config.toml
n_layer = 14
d_model = 256
n_head = 8
n_kv_head = 8
head_dim = 32
d_mlp = 704
vocab_size = 4096
activation = "geglu"
norm = "rmsnorm"
norm_place = "pre"
norm_eps = 1e-05
positions = "rope"
rope_base = 1020.0
rope_fraction = 0.25
qk_norm = true
attn_scale = 0.403
bias = "none"
tie_embeddings = false
parallel_block = false
extras = ["some layers without attention", "local attention windows", "a smear gate", "an embedding shortcut", "skips across layers", "capped logits"]
init = "uniform"
init_std_qkv = 0.0345
init_std_o = 0.0428
init_std_up = 0.0494
init_std_down = 0.0494
optimizer = "muon_variant"
lr = 0.00962
beta1 = 0.95
weight_decay = 0.0
lr_head = 0.0059
grad_clip = 0.5
warmup_steps = 137
schedule = "wsd"
decay_fraction = 1.0
decay_shape = "linear"
final_lr_fraction = 0.0
batch_tokens = 32768
seq_len = 384
doc_mask = true
train_tokens = 358100000
steps = 10929
dataset = "wikipedia_en"
Each number is 128 + 24 x the weight over the matrix's rms, rounded and kept within 0 to 255. Layers, rows and columns count from 0. Numbers have three digits each.

# down: layer 5 MLP down (transposed), 704x256, rms 0.0495, rows 253-372, columns 224-255
# gate: layer 5 MLP gate, 704x256, rms 0.0482, rows 254-373, columns 224-255
# up: layer 5 MLP up, 704x256, rms 0.0505, rows 254-373, columns 224-255
down253:109102141110078121133128159151105141159106142120160119132130119114132166112091153106146130143135
gate254:156136124119165114147148177145101088176156105125118140143168128117178119157105174121099150158092
up254:155107105114105141058117106119103137090131088110114101147124171109143129101115127141131113159119
down254:130146117104084127103139116146168119097151100094142130113130133108093100145116118116104133129170
gate255:149159098093127123106128114138166166137085141091144150135140159130106109138134130156149131173122
up255:164130100134066128150101152122154130116131146116113123177130177194130112135124151128145084134144
down255:146109159139076144139124146166143093105157143178092155114174149126154088073137116149135107152129
gate256:132132139145091121145110166179120182123105141134134130123137130109140116097157118154123109125091
up256:165126094169119086132107146152141109140115131142119134113147097114096109146155126115127048136140
down256:078166123145104131131135170177111128142184118114156148142177132121131111121165064132104090114096
gate257:066145111141087092139127149191127152102141122151126136123159125116167132109075124133110159127175
up257:115123139114123136130140178085130120170148129087134129134119117114129150078092148116149122161125
down257:101165130103094088146136166144130122124120110159159150134116123122180154125149157145142161137160
gate258:101171133134127159095126141169117170150167111108130132143144125108130151121141069107109104129135
up258:125112093116150158112152162167091099125121168122154137168118090147154098096174113102111146160167
down258:098151128162157092086081083137092089168134098136113139143096100091112156173112126139129123128125
gate259:128147099142141127108109111151082159129140135125157158130120128111117138074121114106142133160139
up259:101124123119169138111106128112151141111132119132126104114119157103149084143148146129150126062137
down259:093063080075110121132097137126108097172137148107115114110164152150146149152142117167136144122120
gate260:108084138096121132140129154129111091124094123138153109139122116132151137069118113069132120131136
up260:129170130175152145130153081113138119131135140095137151145136140134115139168074138152085147113110
down260:141141107133139110157134101138110139149084113125088146175158159095117149130097148143161143102164
gate261:120103103144177150094159140163078127096147162056118182111121129156128144132123078123079136133156
up261:138131090137123121109124094113105136140090167125138096118143113089147134120086135134156115150164
down261:161128158114072113113104104098167121141120083127123128090114112120098120126141112090156142091143
gate262:082123170127140093088108158159128142142163136144109088120130139123159089116154115094147122199166
up262:104150139116115156126117126108093125138115137117119164121116168145112164157112112113102131141120
down262:116107107116150162133125182135116177129122181125139127125148139131152146176147136108133165154162
gate263:098160131091153088124145108128160112122123114103125147131165160096186111162103110112129154185126
up263:159096064113102098157144134151168102090181135103122143112117121079152141105117082153131115128146
down263:117141131140137104107161095128169124114150135133125141168144087137089145120165083144172140133124
gate264:115115118141113118096125127100125145120156169100148087118137112126134133123118075153118164141123
up264:115118206084130106115121149133153133124127111113160119104141143109153143139154142124113114138119
down264:155118127127114101116128187085119115094150095115107132101103121153107147150153106112184119118113
gate265:142112111154154137122109096150138133113140163088132131114142112099139165129137145085112136172107
up265:143094157148110131124106104130075163121125138149152177170114114149141113109153117132118119100075
down265:126167140123156117117108129127122136094145138144139134151124162159149127146162130139127126124122
gate266:103107072165117141142141124138162151125137119106122176110072154128123119107114148122137134162146
up266:142216125155120167111161117109108127152116093133120163107104130129112101133173142162116133117162
down266:105115117164183168105120116141107107142107125136140172161058145135121085156120136137158091120109
gate267:087111091127119082182101141134133139099155102135121086165120158102104146124138165108148143130106
up267:101156169104101144107078165115122116095094168179113132109167133182132113128153158110121141112128
down267:131114104103156097143099137126144139086147117129103112152102111098147125120098156170098102107088
gate268:093143118143113124115153165177144183149114109121136112097141119140135113160140121152132060152117
up268:137113079142099137134104097162112172125134114155119156101104126102128141118157124110089098148125
down268:124061122130145149110151139125143130078112106113113103132137126148164175091125149129121115094132
gate269:102160077152136073106151160134136129131152087100090108145108126121130148132074155137119154167112
up269:118111146122131128109161113141078101144138115086137102122112132158111156101138129185165110107150
down269:140141110143090159085123158115092078137059100156141131096139125119104098089148140142124102132114
gate270:069125180157105106160120098123139148135115122111132108166151161096132146108090082100150106140118
up270:128118127136150149124108097134131145154142115119151100130122099114112122111120075115122097183094
down270:126095125094127186129122104139160127071103101110137122102112150158083115072110132137122135150133
gate271:097171149156126137158148188130123133148086148092163113126131119153151088145109070129115144106121
up271:108085146151127130151138122138130125106147118155110171137129107128117121139097123141177116122158
down271:130139089115109130084119142139131155133104132136155143124167141106106141135142146080123107175116
gate272:139156137085110138123098126109138146120139083152130104144126121133148158130094146121151104113072
up272:097161158134092130122107100092099130127158043132079117147140173146135113171143155143144127127134
down272:138117140109135121133076106119086123147094116146096101111156105161144133155116148136162151101132
gate273:175082114176113138095163141136119120126149127126117095149189136120160104166109173116146141143179
up273:114124162099114128139128089120143113121148145134109113125104164106099116101153129130126146074099
down273:132098121127109132135146155194114139157159134131134115094130095121143098126129109117137138098115
gate274:148150163095108124127100127087124106132163145161148137072143072126079120150131121128144110138134
up274:094144140130164173140144114138138156157142142092116082155144140120136141134127104136097131153121
down274:159105128113094132107110129139118102148161128097144139146133133105112066135145102149161131139146
gate275:137107119151115098102159167166122120099123119148090119120118136112109076159131093129105117134134
up275:120128130116115101134154185206141165117094142160127084175097093074133133156131097121131121131153
down275:107137145118106090112160164148107134164086110131148114110123141125128148144141074140110148110085
gate276:166128122162130094134125132138130125133085135146136147165091126140129135143144144158137115121152
up276:139144143147070134132126113127118161148108137093122145104136089127143128133139104161126139151090
down276:140098145140178121101133162145111092131090136149170134163096148131157136123160122144140149103162
gate277:161132155134095136133108139145140123099095113119121113127138147129154156156173163134134158067109
up277:107103101109131114124166144145147091113136141096101138120141123146131116129115149138150092113137
down277:138085146142176135147141099138107135149096079107160101164148118092110157120127164120116110103138
gate278:140103175141133093126182155111155131101106099154123126152148159149096127160092112099140109134126
up278:137148131088139166104118128096137120142152138132144172100106138114112114112130153147133147100117
down278:121129098126127141134109095182167162151142119160086113143134131049150127088136125133137164097107
gate279:144127092142115159143092116136105148122102105153118133132108150156137162142117102103088109111127
up279:090161118129143125100121146074160157129092136172137125168156053123128168122096153157146126143162
down279:087110116112133115092129115149176166148144112093122119176134128131161165143106091114135126151170
gate280:127150144128118079156146152095129144127101143196125123089134122113128108123116132086126136125140
up280:114139158087127086134109120121101127125126129132132110183131145101137136151149148142128132155123
down280:117091118107124094129133095081151152120145130111128112104102180125117150164101164109148130141119
gate281:130128170122125100137118126131133142110183115181082153099142123092113117124141088137098123144151
up281:125167117075144124142123123136112091107139124083127166168155142143121160113111108124139128125113
down281:103105101133102132148152123137103127144111096173135108110091132074132155139194152125093146111126
gate282:113121079119142122105121173101144126126131165125119126111116115100102126125154123093153139142149
up282:111111089122168108119170150130129134154152132120160134101115094149108144115106106122177163142103
down282:127113169132161157082132132156099115104083109147125141116144090163134100141149076115131137105118
gate283:112110145107148159129131115131121101127143132182120173131124123122090124141147119107099123112139
up283:133065129102132089108124161159166110161106099130139177135119116120123132172106132150117123138172
down283:095141133127154151121149122110111097156106137139156158167148139155124083157081122147097098144156
gate284:135089150150085142104139122169070131125116113146135103106142127178176117104106116108149177116108
up284:098075102160142142139142136129170123171122158125116089162103140180156161157103097119099092087147
down284:099112168122099165129112105148101123132114109124170177154118109122133121147140166128103139115101
gate285:153179119144093160132105120171150113096145099121133141117145127135108119141128130200155127125131
up285:099139171130147117177111095129173113130100136161124136111111102158137062123121096135122148104078
down285:139118162115159128118067148134099099163100135101132111127143129104158132170092100118136114113090
gate286:128102138142104133128101122101124141090143095102159157113132113137109136111159134133171120176143
up286:121158125127143168139141121160124118129088172130108134121122149100120085111081137110138106104122
down286:124183086143094132129152137115097132133139143074141128100122115138131091130130098108163121095129
gate287:142122085127120137153112141152131122111088146109166114136153092113131117119161109105135113110158
up287:130152141094123112108133136151122109160136126151136132130088120124151104148164077104127128141150
down287:113120131133144123110121150157095137124134159132142148115138102121082108173136105092135141170130
gate288:153110183144128146079160125147109129135165082089140121171153132169130128094097118116140147127146
up288:146124091125129138157142144152154100144119207121123120120151067122127170133168127141116112169094
down288:147119167116123112107139114110111147100150095134136140160165174151129098126147128100165086125151
gate289:172115104131133123137120138067175104117170146123152152110075102111100129096102143103129110160120
up289:134146117111085120116090122163134132123129130173167141162086144192110113137087120134132143115126
down289:146161139169100153144118113143108140147142136111124113159101140128098137113118118123129173119117
gate290:164172099087194157113132134100125121091104149120162111175126138142140176098108148106153137119067
up290:103135125161116098125154114178105087119127132115141144101121122143130116105170112103143166105172
down290:146123072096158145154128066118114118152151117098116119118101083112118160120125140130144141121130
gate291:179154147084133125117128100096168156123118143120067142091125132122136101106094150122130112144122
up291:178159136120146090129161102121111107123112119130145089093150120150131114114131152108123113139127
down291:126159122148133120142141154154142169108097173146156116138147111145085162097147121145153155141101
gate292:125163166126111131105119097124120116121138095126131104082120148123161122143168120132154083146128
up292:118100155098157126110117106106131107132164147163135088122171178143141104121177128120136125088125
down292:107136172142133107137134094151162124142128115151167139128160148120158102072115152164130127139116
gate293:181119141121135098139161125100118100103176095135152106141117188137102159147110140131174134112143
up293:124110119117087109129154201089146123144175150116128102087151191128111128111111139068151132103148
down293:106134095099141096125137153122154115177120150138143108114101152112134102133129154103119136096120
gate294:154121173119133113130090145142107160172143101139121180119123144127079126110122116152187144151142
up294:137089123124141092141137124147163106086126100124119126197157150124128130142090090071196099153131
down294:086126070167129072130141115137155120126079163109145097130117149163097105154162115125130126142108
gate295:134130140074103118153130118118102136106138108090168141177116100124097157130137127130124117105098
up295:176134116115137101121136126110139118111131202123138138159108085146116143118128102143130149178124
down295:130145141142082148134179112143169126152124137109162127123139105098123093149136150146122143085145
gate296:122132143104140110108139119152127103150130107143126127107158120131174141126154102120155110129156
up296:078120123103104156128129133136136145149114134129140152123139118139149124105143100124173116125135
down296:121099165106133117150128097126125117117120082150107147153111162117115164129132144128073134116108
gate297:154105121112132121088127127114159101100134144102129142153154113149142156163140074095150123153164
up297:148106102191124172145127129161108117128114128130182141129122127144139124151107132128106131131134
down297:129178161146128142140165160134110129171142155125139156130124106117130147118121134138125137136120
gate298:116134130163102132114120132098163145155189117150133157142173142152155168121136102114127109134137
up298:156125106123111108107075141141112131142135121136117108121169129137162104118154144129106137133104
down298:100135102143174136142119110126092135090148134110119107115145131162189068132139138142151141104133
gate299:175124100102158132085128132111130139141161127127105091152146095145133157140097103100167156161181
up299:175128127122144147088127085117096130141126148156123126112133102064146181173111141150136114107163
down299:139135153138127157106109156116102134137135138164124187113118112128133123115116170139171114164089
gate300:138137113099159111140107143154092119146139102131076130124109130096093105123069145150111155106165
up300:131123133140082065105160155123188135121096144119139112079108170138153141147161105114136124159129
down300:096100153144119053110146143126146131166113123148167151091116136149136152169100138120112103166110
gate301:130155088140116116120147142163109124132135154094171150138136081105088130127130140132152098145118
up301:132106108165133128146133130130143156098130140127123121103112111134151129153147056149117117147157
down301:121117088131127095092158101138113167155141128101140130119101118171119155099111111111150108118140
gate302:157138154089166139115170122132147119181117131150155146116131130142121137139133135156178101140119
up302:109136155107160101168100137092158127128149134156125130149109119126169139159135063121142117160103
down302:138174177131166165084178109112092120133122108150157096134127110133139130110162159176131109095102
gate303:142139147123116072119121156118153122186118131156114144133146145163101137134105122116160134116129
up303:099182130109147124119106123131122135134159120133130123139130124125101145133156159121125113148123
down303:091129143134124137124138069148121112111139140083138159120134147165103120120152123104090136160143
gate304:139123138121127187155111139150108133101143138150122109097119142087087163143117110113104112123163
up304:119081160115153115127142104134118146137122105149097145119135098152093145151126136142100159130142
down304:131091154144155132141212116076101155127135146149181100143111167128083131126140130111102125114111
gate305:131159147165095071094145121125145142128138111123145116085145134106119149135113136113186064132120
up305:119064125117155163154108132130078134122162145141117119180098131137110115129139108113120150091149
down305:114082130121117086184111152097119126151105144085165110126114096085133139140110088107134094171133
gate306:138166088153100105129076107135105122106172154105092147112079145101132153125122146136068100171130
up306:135061143164100134102111127133161150160123141132160117166131122135144167143135142150201113072146
down306:148106127117122129102157102142137132131100106121162134133112122150124129142102108139176123078117
gate307:144117114150109104142147109139116131116081121131116144112081171126130146116156177100142133130147
up307:136114127115133141131132168137127132108160151141116134110174105161095087132121098136063100126135
down307:119128146121096112157145102116130144178127125104179132111180134120120133126169088133127163110106
gate308:145164118138129140181154093147157109153120095144110182125124082111144056138102138082123159101151
up308:130106103097140121130109123143079150114134177139136088048116108154133189096121096147105074170080
down308:157104099152146169175138151079089132107136127140127116110131125153116155108126140116104114159107
gate309:110176110188114147134110144148123128129091131147109114120131100151109141146143124114170090125091
up309:144116126119153118130117137155091145115124128135131136140166150160131095096126176095162078146170
down309:123125134134112120122130147134109130102098102125145152094152171162145124154135150165175102135103
gate310:153116104182193165113172124126095118134120096100124102090102143149118121112079158145190131127069
up310:161147117091138158157090126167178136122133116120128105134104148098184114133124098090141122143156
down310:103126122128119175128101180155102103146130138114143136065155145175131116155131158099139146094104
gate311:135130106126130109133183139115141143138151099059118184140145124105144113130126131099186135118155
up311:151152157128103148118116149101152106110146129143127143129116125136108108166164103133154148152139
down311:119153131148140125127124111169140089111127124127110153138121164167151129088139126160134135132149
gate312:096129111133139135138121132139120139150121126108099163128101133121114096136150132126131160094117
up312:104114124126096139155111123110141107158142121133150110136146109127153115133138114138121132110109
down312:183110145141111115163130100128111151115175116147147104158128118109085141142087113145102134170144
gate313:117094134096065133169148138149094140143145136121137134152149073161153129112134160093148146135115
up313:109134138141125140108123099127109159104144141111105139133108120142145137103118106125120110142173
down313:148121175119153138108109113094060116127138085156097110105103150162139120140156129131141127154162
gate314:075101122124128120117124096159096123110137073140102129111125112069172155110096068092156158119119
up314:128110116103120156119139126107126132173164132159092125147155120139169125150163122105122178126111
down314:152124115096112143106132073104104138133124120174091113134145100116109113105124063090171116134166
gate315:136137145160110103176136119117157111180140057137175135128093120160082131115150120094129115137110
up315:113120094106138149177109172165099134147122176124178181157104100130104123127119174124129128147133
down315:105110126134162157162129155100122107109132124145127137105176138116177130118100108121082134130110
gate316:162124113112136155148080123108160122109105137149100130135138155124115183115098125088106149132111
up316:110163145149128090100089107127140185112139109128139113113162133110120165146142159080128097125163
down316:115166064169107115155100085120115158140125164116137141118126149136115160133167121103121163143135
gate317:125096145135101116160077132157144102138159152157143137097103144141101176113136112058158126117124
up317:087145121061161133126088123150087159108105134088116120105111097111183078131148091164130134091140
down317:098104079102153156153147139109148117138131137123133101138140082123158123125084101126131149138113
gate318:121140157165116139105092165159092122111115121140158110121146149149138138083057153141199109146135
up318:138146128136116155076098133112072131129094118124136111129149132133145117091139141141126154143119
down318:119157118147120148180103112173081103160128086164142109142114142182169116124151157167097119086145
gate319:146105141117119114145105135117107129115141108126132096135124085121134101099146158145116123133096
up319:137141105093122180111117137114133179160124158141145129112151109151116165153139102112175153123140
down319:146112132105127161101163076122111155126163089114124100115119141148162139134091135129110131144117
gate320:106097110116092116167133139087150102183150131129115151146098133147102115122106135128116067122149
up320:098103110083090087136113144154151120132163112117142145147095124135134158115106106159094105149127
down320:089098103140131135104151098100102113131156112101154157108129114133106077117129135145105101132095
gate321:139126159150111094164156104116153130159105115139130113140143142149106166107124119106116115171120
up321:131129143109135128131119104114121117120156111111146119087159122083134126119107133138133153138149
down321:112085125119128142085130116138111184118161119137147160133120137115137109166139097146097122150113
gate322:131138176125121162101151128137134093128117130120164170134127126086116114081137143116113123118137
up322:102144135108088121130145160124091151145133136104159125142112155144144124126121097146155159137147
down322:153138141125099156154070141130137115123165167153099130145134142097154133148097094098112154108089
gate323:136133148110142129114130112067130110141118074143163151098143146120140151147110147114138114144089
up323:129099120104165080134131173117089093141131125101111137124111168125144136140130145133146108112148
down323:141162169133111148123099133140128097120111099125144143161112131099177138145106075118135100184102
gate324:113100164105122123132171144188141155170145125147131119121149066099178137114149132175165089181101
up324:138047150153171139133109108145137061122109132141157154085103094163112123131098178158147129098129
down324:102125141115130158131148107160131112114097088129159092085092102178153139089126129143119150153115
gate325:138174103124168151097092104095149110150143155088110109133127105112111119125116106123133140172155
up325:105091111153132139122161144103121130137111171138156109120114134158116157138086127115138094130106
down325:095086124124100104104153174125137144124149132156121138115141134108170108142146095089139102144143
gate326:175117104144081094131106146116128098132109110150130115125125134155117128097160165106154142192055
up326:108129135149107151152080153134110106142128117127127140152115167133113143142134120105111159115126
down326:114114142096118111146095147171133115114145116147130131176108118109154104108159122125132134155078
gate327:075111127171123160182138106128144128122179140068140119131146165157135192079123105119119122113094
up327:096120151145110118079066135115088115137088124149105103166110125135110127144083164122111122117150
down327:140117131123150134177086156139129140103166128139108131165152152157151144124166126126075123095092
gate328:152123069121112107140137125179148170160131163090105145129101139143153133147062114147096189144120
up328:099092113140138093143097105124129135097104140116137100117109123144126108092130135123135136107159
down328:118153162114118077086103107089107152098135112139164180137124117124096084121156118154133119141089
gate329:121119112088141167136138136130096131125099107096148149138132149141078115091117121136157138120116
up329:146136126111129123126130142102155081147149157128109100131121143126193087179150132146105123120188
down329:101141144109141102149123120154109122118150136118128106103143133094111171161115168074137136133151
gate330:093113130091117156188113133147152133129118127141135136105103136133140143121137143121155134153101
up330:094124122118102122136103158136091124164073117154143137075136074123140173129106156111116136129153
down330:147124156121111141180097148134155102142148111133129120128082159136155129126120122120152113159110
gate331:110129167146146129181083138125101164160138132120168123135132096118127139129135122113131118155117
up331:108168100144150151078165128179144143081164099124163119152147119136143123109141161122133140139127
down331:108140141131129145163126120177107093159136135151115131101154140118117132112121144121111131155152
gate332:112194085128085112142117125128155110147133159116113141142170107132127162144118114127109158150187
up332:095127113119124135151172134112156102133138129106118141128121112145120152130085135158103120125123
down332:167111102121160133119112143120142088128109123124098129135128135129117147105102091120146137118073
gate333:158120128099114122131120121145116137152149139115128136096118131090089148131122075080109121107097
up333:132160139177143140151144101133152135125143139117096118152125125099163147125125135151089126122169
down333:113133129121118118168158120116104082146149141085123102106131105117116128152142106139092162110181
gate334:109158107125098135121125112116179131157150102137138160110125119126110115142119115150119088127152
up334:100123111109096111127128103148128136161100087125142161100109140145113134158152100147124124163176
down334:091128133146139147163096114132131115134122137116147165131115088110092149151127128141110110063113
gate335:117170148124126106115138090121163133139144119164126140108104157099114129137151124099135079112143
up335:096168104165159142118119138147116146122170143135118158127135131170134151150102131098146124123115
down335:157092155117159112175091118079138123112111128116148144088136152145059141137103135101119133156132
gate336:092133154129137111111107131100113128139078113100129123084107123147107101079145103107070114127123
up336:130132153120123177116155134098079166143110080125117098140103150111114058072126088125086130145142
down336:141108144121128136085129133117164127141125129117142129140101129090134100086134086144107108131161
gate337:146135102119137140155126111141138118112091102132111133133133113119116176113125121133122133161093
up337:149137086113120152097122112150130134172094155078146147144150173132105144127117125116143151100102
down337:118130120148137123115107108141134060129120157124159178147120096114120114107187091125147149120112
gate338:132180180152100132095098099132115155157147120137176150102167128114139165131110104159130109138158
up338:102127102137145137163141170139144152074162082171133135118161103133111112076114173147059137145089
down338:108131122134179128114128119058136111144151087154167188137152113182099138122112170177113072150111
gate339:146166130136117123149186156160138145114123102113142085140133133095163123116094118124164136157135
up339:164160115114106164089098126147150160137151113130174107153098110148152101131127124160110091166134
down339:113077147095100138178131101152120103099121140098127107086105148160135113105148110145084101118149
gate340:132108134108122093097142135146120155116144122166109106130101147124120133135104160145114141151124
up340:111135129141155153142147166159109157116136150123112127136109124158131161135146134103171127111112
down340:163117147111089128112113138128145139126137144148143131138131131142155107116109126159131165139095
gate341:165096152098145150100146105124165124143130126117124111136123142111094139131143145152162081166163
up341:119133130106124112134133100121141125073125118148135103134096124108133118128110139171100127150170
down341:112126095144122102131128179130126117112166133139110147089159114136120098149105115175111143109118
gate342:144106093091113129139145107100120138133097167097096148165126190120145130109137131136176151171121
up342:150095136116132125104107129063130120104154143146135086112119151121128168135146133129133144098088
down342:151094136137119182132099128090129158116163107122120100134120146117110164135102123061105148151148
gate343:112110136153133138096137146134141139109160142117114127134163093112139145150141122125122156153137
up343:162146074127102149151111120179114106137117101110132125155120132141157084145097106102120127130097
down343:123142093098129125171106124118111097122109141132122120183149133133162119156108150097158093109097
gate344:149145145065151152123156096149091133118123123125124123050117100110119087169134092131136148091102
up344:142139117099142116099142101149175129128121127118129102127134092126105157138154152132127115130159
down344:084095121117088154152118091139156095108054138094108107130151132124117121121141133081067103087166
gate345:135114122152169116105124134084099109173129138146100091103107146123147118116137132126114145129101
up345:130159115114127139113094135145129095125174131089131132105109129162095141156125117117108137165136
down345:102113196122165139095116117129120153109156111110153123078154121129115126122149140121113146165118
gate346:098099156097150114093103133143154098124128125182118109127144136146173142080130147139144142111174
up346:134146108118138141167105132122103148147103118095112108122163151150100096115149120115119100111122
down346:099123091142150123153098163122134178180072108118094129151132112130099123079143140106118132149124
gate347:125063136115090103138103115151090157131108103094137163114133100135092137150121163143170142087152
up347:129094096113099096157145091122115125148145134121136146159116123136098108128167111102150133139152
down347:145132129140081106146100128138146137117119092133117157133143089132117140106105138094115125133165
gate348:149100124160104118104146117124120154086112126139176123113080091140103150122142136139166088171175
up348:158093127115069152169099148123147175096109137118142117084081131083132120124098146143169086146099
down348:107111126094106146125161118162114143191152120172130131090153117144087118148104141126133125116141
gate349:125097083119117149095138093103110134121116083167113137096144118094197127128133116118094110116139
up349:105134132124152134109124136128115161110127127126115085170126131098094131166132119114105095147171
down349:139148120151103137127136112128153151101104147128149183097136133153142137125120150152136161141119
gate350:148078171144121107167097138166129152117155098112140114098143105122115183153125095111078110128109
up350:145131142114139140141119084140122110076134108125123176123095111139156120159127107111129128125122
down350:118153129128157107148090083123148109120156174151129108128123115090157103078118096112129127164141
gate351:132102105134141153119072145086122165146143183114120101111084125115109125138109153080134169122137
up351:159143131123140126156141151177111094140165150163180136120119148115119156191135145144138119116167
down351:122144126149160097114107191140132070122144129151111167118180106165093147147112115140162121159092
gate352:087116092149099129111146062135105110122122141132092134121094146083122130158105130102128159164158
up352:106158141102117132089151115132124113111113126145086134157095137130129132168165108119117124131125
down352:127114110166102120136087132115156083138118114123129185130137158137090151138107098174111123149132
gate353:159110138143099128165140109153080143137115126107127128081142151141133108134129170092100130156122
up353:115140151124111152101113144116099121138112117130150150116122118130134090084142112149131163072103
down353:102114125154077097110121152155160122098171105129129127111154118111145173167141113149133090120116
gate354:159132137118148117155134100126164145121122073115172105125068165136147104151087147091150139172104
up354:167169129115180113140154081108175100144167139112082140140129120139157157138159141159082167138126
down354:124136167108165127100141119113147149143139129153127132133125101097091143173119132157149119135169
gate355:119108124146145138165161102148132130136136122156136111141158177129155094107110120082102130124138
up355:121128118145137121120196135146153111164121111120129098129167111095122114150168146152178139125102
down355:111119115154125121134153183131133175153164123121156135136110087126151129137147130161110119155160
gate356:146102112140101114151130151135146172087131142093144110103170163079140154176123141158120114160153
up356:114140148128135145097154120106157132097162165131158148149145127128111149159128134121096111141164
down356:155122161120144145106125147122137130139131107118146176110147109128149134095172105128101122136175
gate357:119111098143152137128147168119133173104121130142133110109123172118126110114179128126107116165157
up357:168095084083130153167141157126113121135160129132146086116168142156163149145097089136145160101102
down357:157133118127123134155153111121090141128158140180162122156138089165127137144115103099108153126094
gate358:144113102102129157156113140126110136142123122155155139129146106121121150110115136115126155151115
up358:134091124118140083163104098142112168154082111142085101119155142170158127101140119120118131113099
down358:126126147132110134105137097140094082143124112111083143126121121134149179110117154138100147119115
gate359:142169099141129134143125153174153170092121133133107103138131185110134169129103072107145124130166
up359:173075191099119151160135130143103142153130125137143132149123108134137120109120131124105110125091
down359:106122169125110131121149091081115129111142167137138120106134100110097140117135118099127123133121
gate360:153115094137126133099131153068118139118122115136208107132155121147092060124176154126090154159154
up360:135139076117149115061124132166123158099111131126117140125127143153131096136150105126096140148132
down360:153140107148132095122121083110120150110140163117131135138158107124154152134101140110150131100139
gate361:104101108180136119085157140164120148160147111106154125191149158121160135123140123092129133144165
up361:105125109129133143092132164127150115091102131155143117115142092139135150155140142148104091148139
down361:137089165115125073109103128151143142128122138147129115123114168125114115118153124133141134115110
gate362:134105148124151109149150130143150164138115114101131174138168121151162142127101166092072140146148
up362:130104160113114114118097145118133127110142112127135138147097124097155163133130183143100123168123
down362:158109146100126152138112137098110105121119158125091128138159142164167118139125145164128163153119
gate363:151114168106142099139129111118112163138124152152075105131105101125102101133102099143142112134101
up363:165107133096113144129069123142146124155065110173131109110147100108084165134136130147132146127138
down363:154114124082147131196116122109121103153140160139122107075119086090072145124093162150135169117121
gate364:134130156162147133091154132104120108118154131134132132146106099153116125110156130156093152128091
up364:130124141109125142112107135140126119149137108113132147120149157165097123152153138121153156117143
down364:105115065135102131154104130114143135131109124082146094102153097141060161157146174123129126172137
gate365:116111100121115097111137082175137123165163129140132101128118153145141152150169142108104100145070
up365:111140111122176103173102144123122137151111096135135136146148084106120094109144143132159145142164
down365:122114149147127125143138176122115113124090106120093136169106127126120143116121134083108153155178
gate366:122099121122130140180174165111118116139123095109148102139140183120147128156096052109133118112145
up366:139156110144138195112124107120140131132131146104137139098124093141134134158127091088148109157143
down366:092134088105115132142150117130090097119179111142137143107088091131137111144129123122135138129151
gate367:135113137134129121130137082088142150192108132157117182161148124103142121115109158083116130116146
up367:137147175146123097124104131102122136161113091139118144115167131120121105123129158089123147110123
down367:124114102128097148157129094090115140135119176125129116152115109109121124135152126129139096125076
gate368:150118141199114202110103096126162157125131132178136134117156127133153118103111064115122161135155
up368:129154131119139118114135127135130091128106113075148117122134124117123127144120084150152159155055
down368:111112094097089126151126110165106150114116128093144158139114155070112122123122074144144166108125
gate369:125100136123123077136146141108153143102184166150089131145151134112149087125090082145133132142116
up369:113134106108118159135100163135129117134131116122161118163143142112102159119172143149141150104110
down369:148143091138074157139101138108146172141104141130123157153165098136124132127140150174081132089143
gate370:125121184128124158128148159147121180169097122153093124141148130126118128172160165147164169106150
up370:145071132082082175108123188117135147152107141110090141091129155110168102125158096092083145136131
down370:146129115118104180122132185088165113122128178124153093106169148195171126082132146083102112136147
gate371:129144160157111116152092101125123100113145144147125142164086098161130095080120131088145122141133
up371:101107108151122117157147133168172137110154062095111157135126143153119143124160149120083135113152
down371:123129147140191122135135174120132124103149109120150127132113114149137151140124140099127118140133
gate372:195096141132115082137124133095147146132162144128137151103168155108093149160108099140116095108135
up372:095144113121112160137161130142107120128113170110146155159123145127139141134151142119116127101155
down372:114118129139085142129135143160102120146120125144148130135085168139133106111168121113140118125150
gate373:093130143121142125157117122157122122129126142085136122087138104091104166083160125130139108138130
up373:160111091096139106094148130106150126116123125144185122128121104154141120114131146129133124128101